Part of a small language model's weights.
Architecture: LayerNorm before each block, biases, tied embeddings.
Each number is 500 + 25 x the weight over its row's rms, rounded and kept within 0 to 999. Layers, rows and columns count from 0. Numbers have three digits each. The size before them is the row's rms in percent of the matrix's.

# layer 2 MLP up, 512x160, rms 0.224, rows 367-453, columns 0-79
099:505492522469516512542463487506452476467562445539518505520525503471474464520504487534434492526495462494473532501475502540504496515524538514501480443522496512508475480482529522522497476496479501510484485479505527507509526499464522511485537519
112:530482487501516497484498498509455493502499534501539504562530503489488509504500536511500517520483536538475441522512486523452507485509489542460510505491533515497534466474497492487528476480509524453487498530497555446486489545499496464504520485
114:525479534503500477492508494524497485469488541474475527507459487530467490548493530531447548502527502485457481479504509479484467483479495525486526506511510483490554493522511500529517451480528493503537437477502500502476524500491521435526497519
100:490487450481525482513528493465479500459474486510510500515513468503525522565466497516558462514518515498526491520556509488537482530497552451523517481541541531459481510458443486501510460523470513535511561519465524508519491513468491508519545504
099:539476490514472490490510479509486496471515521497542503531502474513461512468488474486479527523456465515531513509502525466457520504511521478523519525455460502488518503444515513512505474511547492499495508481506462478520532540489489518538544523
099:462487526494520532487507487491482472451507471538499504513518494537524476514517452457502527491486567529514480515520502533515486478481516514479466493496520521495450472474461486511497477522494478534522536508490538512548501506499481487523502467
099:506519476514498487516479505490508480502483557480492480468507531532514502465538464517498486461523513537473511540473514494496520513538507523546489539501511508491532488532493525510515521458509529496562505503530437480523509513477488483499493493
085:535451502511542490485528509502529525517507464504504561519522492506503524455515506510537453492483482473507497463516504526492459516512531504503482522514481500485518480442503506452492545527490508501525501487474476493497474525551534505528531513
099:496537486506499464520517479527458520462524516534549534521527452493502523551480532491504561495455520458514478466552517523529486499517482482527506520458511504516492465521491470517496486483520491525540503492489515497535474514526507516507529503
094:480501551523499457492530546460495492475520482513474474499489545512507466510550486507513486477505525480523476450514504496525545516513507494473507500490495505516458534488502519482501484478474485496507531534465475539495465548505486518465480462
115:503459498504475473503476472527519493456495523530467469538492544493485452482478509490464483497497501505486504514523469533479499486493480499462504507488494505504472482522473514499558472531493446489501480527450505544513475508485523534530513505
076:463500493562452463534515487492526508524475533536479526492539485529467491509503525465527506487519517517470480510547509457526438447512461509467497463523519510495514517435511506497498478520519489472505440515494455532509491486542510500509504532
103:490501481479508513530524509528513484513494480494534476481493515513446457501465499490492471478504498451513487498487537489512450470489474450469546503523468511520509457503464524476536497527492490504487571496512501540488496517453480459523521549
090:442500517540494488470515516471485523461524506496461457489516503511490488494551515483534529487524465523470499485483487533501510524534516510526542477500486582501508506510465511517504499477517498472513475505501495472522531475503504515499466500
114:478468477558527463510517497461492501531492523478535491542504479514506507515481563566487498488471477523508484496489505509500530508439494466537518529482532485499522435525480520454495484508512506483488529519505469500526490461489495485508504509
104:502529513519515472469496540494496496565502509505522475491484546500540455449520507512519470524486509473520475493501478509485469488477524478502552481496461513495460496510530481492519461484492494476500526445443460512510495541471553499513520465
103:500498489455520511479524534492516509526491483520516488478543518516510468533509538568463507505477531495517470497472477520467481455490467535474506518461496487485449510492525516503501497548519536492516524513529493538455513497501473482503534491
103:516557519516509517467483498509520485522507520533491470499499526547510507520475513543543453480483499482468462475503506537446454499490497498535461483486495490506511482472465498538527484519491476503540502484563458512510515500510540503515486486
092:516474491470541520489490502512515481473485512526535498503468488500499482485503513442469536486459512482504483490494515458480537525474508501527491453517483510505470492458472467503529486557557519498489514498478484468485563522468529502498509514
095:493497484469465475474530530482459526533481476552467465466475509510486479503501540473453508505494502492508494476503432475485477509487501485496468492517459529483492476492530472500520513494499522516509528449509553522499499490527540513453492504
114:456523512453522501494498541477517519528486502481510494532459498515518511495519500525503503517508454500534432506495488510546493512471514528511493502491517469534478524520477499489482529519545514466449525491516512527544494486472491521493478459
096:491517511491520487496505499480513508476477512519494510508459529517495472479504543462527537512499513487501481488504454528495542510505518506562519504477543441512476474530473494543468454529506476457497512507473493475466535524479517496502527510
100:519522503533483525490493518522515486522475530485475469477469506483475492517517467528507505520521512526499462514498458506492496473508507506481495538531476480514486510482498524539478518504487512501491477469461530526492531500488439528502481540
079:484495463525486510529524486536483495485494557491491509510473500498521521505492509510498496509467478557525517511449497513466487498525484558432471460531474473465508478498514485535494459493516515523548462558524496526504523545466521506475509532
096:479536474512510494520529524502504466449486493486483464488496495512470478533500516526551525506488485462462517512490533496497481483490517496482504501467533488474471503514487512519520508459482477529483487514495467587578507474488473472531518469
110:459531459505474483504487506518528514523498505433507493551520473495505527516500507531489499534473517435538511499530531501498493448481506499496478474479488513501459494517534536445489465486543467509557538519545472455591516510502496505480507494
093:524453519520484501474509510521473531499484481522549531515493527492523492464474524496478538515505462543506449504466506522515458537510515503492493519504461482536520475531530479467548512474527504509502507536508533463539493509523536496503519475
097:510504499516481530477557514490538515507487503499511487538495505547469523480472519520507467518526495543507484528509458510542493482478477473447478480505504541491528468434550537528504471515473505511470511501472477528486522515541568506466510501
110:418509493480464485479462492543471534485485546532491487524516447463552539528518503471507464497539423519488440516516496503490528509503549528506506497488534491506516496500490506476507516491511489463512516486521486483543488515504486450496527486
120:473488515530522471535491483470518470473495497510485496517465502524514494515479561511471507535513496475500508510493550509482502509487516485527493464481511477520510469483460509525476501553541512511486498521454499510465482527532488502504501485
095:502488479459550517509504535490492476525496494513522499485455493465540506514516523494502505458492505505445509491498505493484466492516509500528464486542491531533476478475472463554518502517517513511484510510489507503543518492503480473467470511
072:549471490487545479499471513468484510519531532504517460548465459501486519477511482470498460481479508482507511457510474487499511426506488500531461532495495507478532521536520514495518507517514543529503429498451450433482489509521506461495486488
107:515537544510498505511476516441508468517488512529481501481492530512517494518516468483509503525500487527479524504504499489561509551514521473508507553480455443509544471479516550457505505506484527487499536509481515518516480463512521505473482443
089:445493558503528494453526500471491518492537495539471508500499491502512466517493539485476457454497521476515499495489506513503539515513499502482488509521489502514489501464494461535498446492500498539516484480480484485465498498472499496502542491
100:472531493464465463472519502477463550491483488497487476499519504477468488523526522514499563479563488507461470529514486482476501501502477473469475519465493525495506485446520461479534495460499534455461507489490508536491467518479505464480516506
085:478463493488466463534472535490480468505527561549507501511525542504516474512451503489511518486507492461507516474457492492494458518488508499468521492478500515496516465488498490477522494486488517504511525568485504523489496465538506504502524529
097:510465513479461517483538462446500476508469460491501507553527483489508505527482514484494541481525495494491481485527515478518470542479479536544453467489461500491481548492508516481530457493500491484498485481476501526559498517530491523517509461
093:532500490502513519451481469506513489493525515518515465491525493473491503525478468454551471502500513459503501525498451492489504498484515504459503493545493530435450517486486506546500512465477498510471516512478514496530506517493489518467551528
101:499514479508524522466523517484486503511493459483477476578539524565522480531509543488523484525490530484509495464518518508515487484508489525529503499515456482506462487492500544477484488460524546505504501547478479470520453542511449512500526491
114:484482478480530496519483490487504521501465518515529502487491531476486467473509499496520549525515499476492487440500487520485482508515508508493523508464485576530483484518482485473535535530480512489487532478482570468509514458462534503581484519
114:491534471496507488519476520498493536484473527501496452488476471497487466506513463496524476523491429491459470538497510492493482483507531499512541490524508532476492519512526477540539541536506486458498499522521482475544503495488499472474515499
104:481504514540514485476559469450466544485485498483521459492468538494509503515533514496530518547525498496482496481521464465476465494536483564471466532503549442489500488506483506517480493487492499479504494421504519493506486500486503519522491475
098:504519523502503522498561541493468500524469523533490504558472493512448487497489488521509460472465509485535496517527469473508506535452489524496528508532489496509505478492491489531518525481506463477506496491525496486478511530473484472471549517
081:500508504516481460501465446496507527461501507476519483523547512489478519511497532515487513522529503529459514455531503551539488502502513499489454495525496500484525480526550456510491518499489527518510463483522518523501539522518530525536504519
092:517512525509521528538491503487508568509481530518536486495488498508456467504515518513499536499502494474543510452511496456470534490451487441477505534518476506509506491498441515516498473500530516515496487533507481519518472482472559453523505475
084:516549510464475449464508507491514485499506474489504486409530485500502505506492525495507486444491499464480504495483485469507463468476491527532503536518484493479524487501541526488506482511500531528480489518531548491519532490497542465519480522
079:517523471541507472508531464520483495502532530522500484493514457513497507523492476550523530448491501513477485506508539451492523511516517495508537515499528498481563474470510502508479510467491469545553516458543537519491491512522489503468504451
084:488515471533486479504535480476516480482484459516458490508500483494488500472475503503486481513506523516469543478489482496493540436510501512501485530524542506523483565496496516487517477550492464467507485530512478549435477480495509470530491501
119:508533488481478534495508487472491593464470567464481543492503513505485528497550471495491543552525509471523509508514494477487472479467469505485495484466519462522504478480505499453469503515503497482503492491511559475530483431493509517526508490
086:508509506501474460486510478509501503490523462522549492466537491519528528485518535505557496519470511513444463468529528462509498489494532522483484508509458502515457474485488511490522531528454457471514523479470492524532512497482523495520518479
097:480524492498483466482438478459557530503521504493497462504487506514511528525496517534532494499528496524497540510491537529472541494528527513512477470507503480540504494473499494519530461493528518531494487463481507501495494488438490532464493487
130:488486482487490481515478506546510494538486466493442510526478489508516494517507484478487497548506509485492526471486499477525499459490482502543487488508515492499476482481503455508482530491515530512483533489499465478509522560512552505555494491
104:551541528525466514513509538463544505462519502501488433505479540493529508465517525527511503497537513493472510495516508490474509513476535497469542441484464518509541494551492443507545505501522478504518494447484491484528520522545498525511502493
092:463506530536525534450545476482516508495512516520496486490505491506516487521495504547551522506529441511484455493493472499526484485499494449512499496495523523476548523455491538523524497514504510477504553504508520481553539496511470456493510526
111:500483471446532477484505494521521509525469487498484529532510525518449492493462526497538516539535459481508526481489510532485471504475505548525513511535516483522497487461518481503522480522479527487504506497479488439517510482520536524475481511
108:487536517494510482517502512511513473486535492499562544498540511534475511524443471500487502468462503499473474516510513520492452509500519485512487519522480541489504472495497486509510511510520503573487433509488500522537478520533474486444535529
084:516485515510495526519535523489521480503471481517494453496472533413527501490491471499544496517509510545492535491514549517511488482489554470530516494518461519519500504481518511518503488477528512506528494548457489495507470492481534488495478465
128:525547501494477490472469438506489523508440498502452472510484510517522487470523500484506505494514495507498499513498497551505504499486496483486486493468474575487500472491553525517498501482504542469525475510509498518504482498481495484532478514
085:495517507495537516490518475523530490479511462493494487500512459499499537490510527529519508508499455456484493498538494490509487511531499502505504491479476537543474472500524492526498492491540481431515537484502494479502463485514535527487516510
104:518476495507466541505507465475527502485500456520515461503514499508505518474466517488497513560431485518449492485543477472528511493514549497497539484487511502511513513496503549494529491507513527484512498536475476516473511486512488523507538500
142:511545518479518508501481481513506495513489467505434504515519515541516501497527466511517499458490487478501502536536542533499508483501522509460497502480491545471484515497509535479517529495533522475479527487529512487464450486455482489514517436
107:548506493492493491455479510468505520528492519548522498467495524462532501517503485496523523541509433510500518478532514511515526489498513495465485521500500490519536486458523521486523487473533520456549497456487555482510484489522485486496530481
105:467490554517503530537492500503546488484513503480530507463479483434510449478510500505511516509541552485473484446514494479483488532523483484461478537490523483461492514489471511482487536454523493489496492505465477518499480516515531501523468461
115:514473519536545534478519512516450549519508484510481454533495507537516522479509503550507472508467518488467511452518498506496504453516498471489515485555508519529518524481477518473500504467512509484509496468485486482493491452487494492458548497
079:509539517515494506449481512476515507478494542495472458513485500492491479526527525499445470521486510537498498509545510532499505471545492467477508489502498489465469491490504503490415468496517517510492473476513513532514515506501501514530511458
094:500497539521520505421520544469516493471518533480483542533511524499479499518513479507449495521500477545471450453516544489539545494480508498478532508488494447464484480516479523495526508487497517471497477499492479503488484508518491509465499485
104:478545501510506510531502492526531517500483493504477580504519506531492477494491491531519501499492510494523526502507509487494469497493545495512483503494494452476554516474508439553460511491515491460503484481463487494542484539487509515486469539
088:521483470521533483522503501501519480511472491513480515503514482480507495486518510477496511520463463484502462500521517501555454488510526507550534517471458506503510517473526491461463543476448496488537513475483504559471514520467468481506465510
083:483524496524534508495494468478486499503481515536517509492480493486504505468475452493464491496495463536516504490467473527500520498524479526529509532476514476527502489485517478487508535482553483491491473485477552500511494455491517527500506488
089:493497473525475521471511519498477473507482483452534511506488510558526543518539500495505502516514525489509514454497476490538514509486476515513514490498461496489488485512441559495497481450512516472509530471508525500523514509514541506492508481
097:480465493507566485503544540493473478462499539519478512486467504540465535466517528515471517515509501510497508509497481504516484542515496489529502481497502502478529517493500522492484521512494518461527502494488508499523506520458500489590530516
084:508516459514538543446490467494481516501496488518509501501487512492484503477507556503508518527516468473514500486500531482477524468511541562479487457495470522536484503496522510485517478462508470489510491449490539471504505489516527506498507493
095:461493475518507509537503497550491504454476498470469501519498490465524490476467518538476516521559541518543448443511477545531509466556516513472481503494486483524506517487497485531510511503524517467487500465499518483527541476511511511491482482
098:499502533523503512504468483542528491469463527522500507494523534501530496469491554506522486531490490469529522491545539496447520506492499512535469488484487516506513483518491513512467501475505480532513514535548445446488508476476535499465485476
101:457486492499474542499496522507487504487504510453509542522566506505499481519507449515509489528491536503517523513505487469489504452538459510502485503486481523514478475492477492511521444502499520520484513518497479556457490492464508509438489508
101:496536447476503522545462534507540522499474522520511493484497480508481482536481497464528514487509498456484504472496496498457489461485535509532483471481490528532484460517473497497487534526510504474515516495489511497507500506486515524499475523
101:555498575505502522465536480535512492480514442524436489495491501496552514531485500485481496536465446494541492470520462499488487444486501523502463511510478512463468484493500549520469506518496484520533479496532519507507477546472490494487472487
098:526526492474503528533543509499539474524479526487474539504518498503545462502460491535531525505516486440498543477448531467500485512494492486466502474534527504476532495487471476506514471465507469469465526483463508494466541491472527500483528493
125:550511488527510462502494498489466503511497497529512465531476437505476523531499474542549537534475499469523545520546526540505529519548498558502513484486488516474500501533468477557539503485511480522557520481490488501513521543488519522502501470
091:527509490481525495511559541509529510520489512541459514500501476519514483476532490485552466478531485510509514487525516488519482529522488517507478495474494482457440547482498492505499529468495483468468500526527532478481501495475542499456521497
092:513492500486460475486483503526480496525441474468498508522536514539520493464536556480486535510491496493490509463512486476544450512514490502485464490455480535488477497514469519502490540543497512520474530485518522458511464472505578492512507517
082:485489538505521454511521516493531476551498493480509514456463520507551477481521486504466534530490546533506475515474534548516494526497550486457463520513479457492496520451512504504541544501517479537535503478482483525492444479440474534488508435
103:488479482478466474453476486480502538504545473465520550533499503501514497486540519529511534543541475506505515507444501506443468469512443500473445499509484522483462445545488535485486524496492522459531529504498501492501511496485467479519496524
079:471508463476498501486502526488513521527518450531503480496544508480529498477517521452508516534495457489501509485481496508539455512507545494545513537497496481485485495465465551526492471514522503504515474514498505492441506541531512471528508463
100:491504504541480513452503473555504517496498484524482491520507545505484498540506478526508476483523481510513516489524509495484515487482542499455524472534452481509484498445524540495503551487462495508513485490449500540512504505510469506492485511
105:486482521526547451483495516508547489527496502510480487506511563474511500458525503520520533486498495508490501504504458449418482517512482474461513465456504497512496498504473495503503518490484482526515517526456475481540511530477500518479505472
108:441518513438486445534446489504513501533489464484509535522517486539506485505481559476489492486503525478485494521474521502529503515486513470519492527525461496499481487521514470499500500546492529540469532497473511450509439542483503522479523526
# layer 2 MLP down (transposed), 512x160, rms 0.319, rows 367-452, columns 0-79
099:503501465470519478520505480522490517450479479560550506488482521527489484489522494501487462515526494545457499534453472533506540470526475489490520448488473464486532512528531508500492502529502503487478485496518509487496490503498460489479497509
099:508476549525514471479485505520495524472532512530499499544501543506479530528458491497466486484499484547482525479450517483526540514499488493508546491518498459463482465470500543453536457499466496487505541517481545485499483525483508477469498479
110:480503498511506494492469495523534494509493534514487497462499496521502461510510537493479523503503490490447433501463503479515479478487507454498531505463533520523526517506500471544476489496533539510591468499477520503496507507520505471557477479
110:501507480517509503497529512486461562482467465508517494482533463479490497517468484556554461458490512535525512482508499431480507527513535477477511451513502525446473533483481502483498514502463545525488544534508503474471454450469499497513457489
107:528485508486490518478455507497490484464558518534494490485487490525477512554504530486458496529507520556520543529473504486480499489489523485511506536440475516507488477461467503473512488536471508525536488492499491511493538498467487516521514503
107:490510502496460471503494471508453485513487449509493465476519466517512496469482512433518507478475550537521483495511542497498525483492501544472484452479506511502471493505497520480520473479468539531510514519517531527516568520529445540550527468
100:501492475493455518525485486516472506478481512488462472522505466468473466516545458517484535499503524512444523503526514542522478471514478466514526506493504503484520473506502514483461492504481532547487513512444519488493557464521492521443533481
101:486505499467455500524504473464515544552482469526498464543458502534491535526522502464517475493489512548504535475496512493458478522500534482528511460441519521481459533541515490524484504498524506518498515496478459456509510476470482447477458508
097:506526499465493494504505517522524485543556539541520496520458496489491461506439530474498521496483503502512475487556495525534443496470503500501500530480521516477503480515515509536505455494512497474525516513441510494528518522501480478541497481
095:479493472439504490522527510559474476489460482453516542496456512515498487547451531498462503523479505566501496524513503523516498479504497501511479461468526518503486532442522509454480482485530504530486469522472520493482507511512486518477531535
116:522471468469466499504497473540492529450494525556503508521506508459493462535486519487525520496530503540481501510533496544509463479537443507520515500472443476462484490518510509482536506527488507520493464503414486526538508483495515517527514514
083:526485485468504476508487489503527524453479541535466515482515502491498549527503520484476517497500541522524519476456493521502476496477479473489478508530497467492513484490500492495468495567464480484515476504517485482498523491518510445553484515
104:500499521525472479475500517480497482525528473465481478503509535468501495481508513527484513509472482509490512525491445507493486483474473484499592486463492512496461500468442472542522484507530507506492488498517490501512552551499528519507521462
093:463472505458519499493499501454489504523526465514472483500500508542526493447489518452477512480520508524509534529475465515463515512515451493483513529456507561501524500474506483493464518496478537536514500529525475475504510503498494487502501533
105:495511508515471527510494539506487492529461522442511522505493488501458449490512482482524503561520491466490523496483507452470504445463520538511446503500494447503517500476503473457491555493508519509476501487521509540503494478468490508486475464
104:491543526516443507501552526541500477539540560491497525518510518505491487518452517553481450518536479478502492494471474483484437487436468491498500504491521510453483524505506488533489469496531441506509481492461523538532483525491481507512508521
106:518506489477489479483482494519501522524461549491490507490502551526503494495548507545486495462474555486513482518464483545478525460500470502485498506490465510496505499505487494491539517544495521545479503481509499547495493475529521502446523493
098:534514529513469506487506496444502475521477496533467509514487513541539513488520513496499514467490544552485479483460464447498465507468503520471492525474509540527523525502530488460485495522520513462482466513539538522493532509518531498478475526
106:473493474522575478505495492505547501480538494511506497499486499496523528506479556456455509455494462535472472518495463492467547484510495501467453493485502506509538486470522486492502509509525484498493508468524475519483554471521471493505491496
095:559513509501512524479502507499493501520486496547522502453496482477537452485533515508461471516500497502512511494458474451505479514529462492476522454506478485475517536483502496528546532471489503508513472558510514463538507491479492568528472502
108:488528458449451477531482510470499514492481480512485505518470527516532545511513453519500504492514490522512477536539517476497517477451497500477504474462480512500532488518497491457493538485543484517478556510535543477536518490517511487500519487
101:508486515476498522499485511471493535509487509478507496457485518508514491544470514410549504497472472529509480496501482506496546517538518504499504536503524499513515492505488463525537481519469507454503489501542528473506459502494448493488492520
106:490533526455483531506443506494528550471511507511524486482507530559447523518521520491512480470521478543500492491487476471521519520503498446498511542524507458470476484454469521500521492520440491521486446502544477534527499503470545473497458529
081:503539522512479547499522472515482491481496470513513484481498514470522533496509480529455446440501483457525526480458485546513509468480513478506475498501503482505504493505507458514552529538494523514541533515530491506492512487479499473520525536
089:474485522507487518507469497515492507484530494500513462501499497515503547475490524518458500504484488502492556526514500509480491552483539499513455522469478509494495566453433511514501532494553459504471477462494477547479523515476493494529473552
105:458502486438520498499458478534514482543502493474448511536463515501486465520471445499489505502489473498550487497559545485479497466478476495463508512514519506495501512512488501508477492524514532472567534559523540500580490495528523494514485483
095:500524495505509498472503510482529485511545535510507513556485518510476487512480490500543537474527546510504451498498489478517511427449469441528519481526521473483510487470474458510500503514530522506503466529496499495482487481499462512525487554
098:514513497492451541495531525547496450491492522541521523502514470496485487489526491547487501526481471526472479556446525439471496465526492485474473538475506509481524460521498513490504525506512521538502476514487503525509507502504492504517468484
113:505543492507460486505467534508495531522532520556458527485498463493491506518494507475509486479570469521520486520522464503490534483491477496482477487520546515478508504450501508485501459526511474527536525503513513483459526520533455466505524507
104:488492536519455454498515522465510524540468473487512487517489488493518499474484520480478514498478498508495492491476528479456512477541518460524500536533568497533504513468477545540479524514522514517492505481498519448467525540495511516502463503
104:482521457521467481490517498481507499499502470488522500484484500463507479516489495467467501436484455512475538481526467486469548494473524495455514515492517506479504469526493510524520519521483509437480491516477513504489524493490535502497454512
063:522496474515506536478499502496479484510512485508537518580454455468479477517511499478478432478506486498502504504528520451490509497480489523496508509446474488508549489504515465482481498535499519522499473500478533502504511488476479519500458511
104:528488481505487470491469497491535494472526506522501491499468549564454530495512494502496533515510472548511494480480526511516505484479463538454497519507494485471527485515505548466534562544488507519502483497503492528571484501527485478528495522
100:464503486547503501549469497530481468518493507504476484478467528522468518517475458522500511506469517488495499554536499482470504470533500450475521505541485479483505531542488527434491491452532518504512517491487495522513544485541496506474468456
099:467512524543465476525499522505462511516522513537486477513496528536497485479519469502481520432488475556486515492503517502490517529498505510534468519502486496483465496443510462491489460481502541508546480513507495536471520487482479504474473482
065:487478530548507502512488528536537484493465495515505516530463505495503508488469484520530485481462456498512540549466473444485514489468493462513519534514485490537525483491476470481528485495530504478475532534486509510464549478476516512492504498
103:453493478519479473512500510453488485546513450567484515534492470468521494473502512469493504461484504518467487470522519515483505487513450520520474496475467495516499540500509549527541446482512491519495469496497468479526518510499505547499540467
091:515492489499523486528523466465540505509498514455531447512450488494490499503488542460526478485507447463480516506537525515501482516484530525472481515490504456527491484524527486512523506451470512508465526511506564511505462493498524520540496496
110:516493482475561544507523478523482497513450475462531528560511523541482490480506526544547526486523488490551469458467518448508482482440531515490468500487476479486508500512474490519492501469543540500540521545502500512493453455508468505500515509
098:474514487512497470519525544509492544480491460458529500507539522495520546516464479480562492518533501511511507465502475479510527521516488483485519507501488491544512564471482501513512527496529498478494492511471493483452499481510509485508487516
111:436496503476477530515500517499509498516497487532522487505526515487487514475487515497495463514509489472491486518516500488535486529475490480514504467512530532469503481489501504498549553521525503517496501493537511445427544525490484494465537508
085:508474495467518501469500540561501476502488519486483483494478520468516508539549482502510473491484499497500508507518541442488507487553474475448491499495498481539511477507500563505509523508466459546524487475484484522482506513520523456460451508
095:475541553544548513500523524492483473500518489505489512532487527490490457531497503510506480489491472481488478500480488474480529532458505462549500504522488495518491549523445453509552519512474515511452503477501488509483455515513521508508459498
078:489470519472495448544490519537477497495480464506497546477502491501497530468515505510550519516497513488502516517493486545478470493525464486437541491554463487504540508454495496505493495479501495532493514524485441518540503505486500518508525515
100:480498464549470499509485528509507560448503474445500528469516504494500506456510513494533485495469558484496479500455471501505498482493512501512523504539512481501468479467444507498482473527544495491522497509488477511487492500505503520548490481
099:459477443510487471486485496514551463540522524490511524543513507516522477514477488530512504523520510464524538450514508531464471534517500484497522498495511501508500511481506517495522551492492528505508492513488534465495544530541483508493483522
078:492491465548485534459517471497503525513444479495493490511491450524506533515471490475512481518497445489466544549475513502443530543500514488501486493488532498484504462488479494496502503431549515514527517468497516506544534565509473496502510505
084:478515472487512499482477482547474509486523514479494495534507495547470516501495523520484494524482454504500523482526484495485499480530497527489542476517503486480461554473456492494460480466513477479492530473499474490488508505513527525460481483
105:493503469472507514535501538513491566502495483492518503500489470468497508474526488449540521457521559518485531535513487447493512524509516484494510501481541481488528512479493487478478488508507451501482481485489522504499514497482522453509483511
096:515470512505494460498522525509520520489475548492446531473538492534483527465516492482546528511471512477472473451520498459525476456470519475523521492486497494522504521503546522526511569527471488530527472531560505515472495493507531480529522484
097:527473532484487502491496468478500516498544493522529548499457513490518474538519489516512544477482469472552498545475509504509497511504489479497500505508562493494504445467493526491521472510547489468464532468466504515473454540460474495470428537
122:496450499443484457521509534536493500535468495511433519524496490520511505498492527499489461522470458506509482498455511495503531478497489463527498501501530512480469498467486450497470537518536522491516518468513503488489493512501487523545473489
103:521504524499496494493540514495507488451517487458502470422511543528526507473563505475516498481542470505524508463533459563494488514501513494517527494487484498510530460536473440469501507492475483496488482486483512452498498496545507518504529487
093:500445485487513512472460486513515530506501536494454484465496482486530545466503497523528511481539552542494541461515456513521491459485526509519520478451550510466473490503498479518473504503484480540493520490526551458507488485505486527504517519
113:508503488492476485490497511517515523505513535551512485526488486470523500507462490478484492482534466491509512478534528517504485494498510558510504540497476501494526455482525547471513471528509504466509557470487479458461451504549549509474461523
105:493514508488516465504533517535518499487508528472543487474493519523494475501473477521506488454460509511542515476460502523482454487522531495450480514513468545494543464533521487522503513517456474562510484512482507516509484460500498489510484542
094:495507491522459478475513531514521463488488511452498503512493550506517536531496492484478488498494492530504512476531494556515496496534447502479483466501480483492483519534479497458522471449496520527473485505475470529532514529499496463497474494
121:506557476488489514516503471501487495516466507479472521480474494544516480462515503494494490468520522490538463470531510546510536499504496484470472485465521537499505500505508557503552512479487566519439510483536534493488502480486475452519460514
092:517547511496512517519506487491469503511527469465514469549483521508487478564515532515439517516489482500459530546484490490522492495526406499480512499490500470510473516526499479500522501506518512563498507460482518552496478503495465470461515486
102:525497488497478515484507481542536502511481457492510505471480555499509516465469535476515509550453479521507487484545457507529496458538524489494495481471506483506503506508474508499509508514507537483500484518479496485442485504502504542491493497
130:491535528492528503499457500544524490499456491492462490493531525503465502476553481475492512460506484469516491530541534566474526510508516487477537530464499495487496510494505496495529524478512511498460515479496503479453444497438489481488530492
091:558488481501483515490475491540533502511512508503446477495467533501520526488488461497507476499470496484511466504535491489506507518481540476550520496482515481459525532447513478490520467509522515513534443477483528540488520461531557500510487483
108:489460518497519492482497491519497565493470499482495498498520480523506503503501480517454506485458530467524557478493494518515496554462531490483470502516530503498499430524477501507525524512525473520508476511533446480471529521514511511492513464
107:476494485504539522461514540478429551515521487511515524541503555507485512439552514518490533481541473496464544497497496464496500466523490511518465466487536527498519508497480480512489475484518479508526490506483443481478493478488499531461540519
066:509466509492492466517482493469499480529471471526454553503476482501510500489470506513541491465458523470502510545496499541510499515498507525526508479516536458499562490571466490487536533472523530483514508539506452496496511524519468548513505506
101:482452467497452516480521521499484496474491534513476524527502526492500459505498470520496496499483501475474541494548517523506490510509482444485506489512506488519504539491498502526519535486531553523482517484512507467544487521495481522519492492
101:505495514560519547486490474543508498468486507489526524489519461486534471512482526496471474476501505487469487526548489515521468495502513529498538521529510505504533497506478529518468489471474487519517509504519515521500490526504532501484445473
090:504486488493537532480540494464466523504509491519483473491493501514470495518505514497520487448487546489528538507471503517511466547505503471485509536473522447532476455489507473508466449487510530511513491508519573491530515501526481492505518515
094:487524501519472477509524512518500482498519482499485469492477493472475480551470526536528497520528540508490471512514488500523509508502460489498523502501522454465459476473512560516499514492498501469513470539503478523471529520499501547502505506
083:464500533496491510494468535482481467520495514465507506456509547490508467520519495474485525474523488495489540507503460496490501481479513494541544480472539539501525476515509511479499548526479475500489560515467515490561529479497484500496473498
096:452501477535523509477458495516527497482483533504467491479485473513457496522497525498483512557521540543485525448523485470517491455529479502537499497504496526472484559549470509522488509506501454499496479472520476481489528504480509503518488495
085:494479544524478445497504503483496524509501459483548504495502497511506472475500493475515520485428510569523505520499484480509507507511496531484526483522465493474512539504490494502504493509471497509508484545492489492487499513517475489504475511
097:474479532525517458499517494509486484458452514473540471546542492482494505481495494505487502486502501468553486494450503556553515463525481506497497527515485446515492520492492479476498537503471503477477501507504477505484515492488512490498491480
110:498495506519505487519475479506501503494490535534536466499500475494527541484470507470514502486464496503520490470542562475479509516505503524497534506466490444492463485496486511462459507498510504526428504541525478484510486534532514502494492513
099:487473502503481517480519502474483533497537517478536524507488490476497452496499525506499469516491469536520501489498501525473472498489454492463472515444508491549505486455506468465457497518556503485501496542526440484497470481493469510475472473
090:523498403493520501510540507536486514506480468478482501531498536517546526547480508506488503495497523508515544533515531426532496483491470512508486489464508490495500484529479486526516496483537495459480524522483501478469498521485559506505454518
101:504517557507493506499551497534502484485502506550482528548484485528488510550470458499449480482485502528562516501461486507516490480492518508514487495505491468508458479510518527488471500478531477458511499485533533522463457505478470518484492477
083:486502555502561507504538495511472503468482519445490503512527472491480476518465530514511487485577505493501553442520509493441461491501523464508477492527501531463507474521538500482494490554475513469529582528504491491506516490536519527482512497
127:543500485515512454508500501481471517541494498504531497510475466507489535514486476490524544538472482470548554524524510571513511514551484478486470563467476498457491489536456450537503489496487477530524471481510522445502493528474516501518483517
091:523490501508494554468540493529510499524432478485531500561468524513516479524497523490505472520512507480468505483484495451491535508495487489537499528482526496513500489509436472477486453515494506464473531514518512497525501492473474525505509514
091:517484512512478481485483485486492449532485484505492534515534517495512542530468518472421491507475509502471546476489512457504475536522530504483483541480501491456513521486486499499478513481489525528494475514505551453495504560530469520456482469
093:474496437490524512494473508537469479512483482478549495478518470501495527520484524505509472491482489464522549459533478537516482493492517516476454494496527460509518474515526531515491508511477522572474487479486509474499480511522484527462498480
101:531514486482495499474472481513526505520495469556506523501472475521514525503515526503497477497548494517511470455488521501506471551515502525442489483528501483488547471495484447510501488503486510508491482535488481486518493504505551502442539490
086:488520499484542543502545485470507460525499528482497490506498467479509492528485490511478489480514497539523543499494509521496527559479529491481498507481496470460480497526487474480441468484498520489499558483496531470483518533486500512525546491
093:489479518517488519472523509575483501498468535471463507546499501546461500505495465514499520499485485473524438464505527495517537507511529516476515483507457535487503487526515523441500499522484514480474505538497530517505499510454488539466474474
108:458517498527529494486469518502510492506479507494498528513505565480500519470506521500542537511505509496519531512523434472448477500528443460509487526451484481500493502504477443488484516516485498532486501467468494465497516500508472490487488505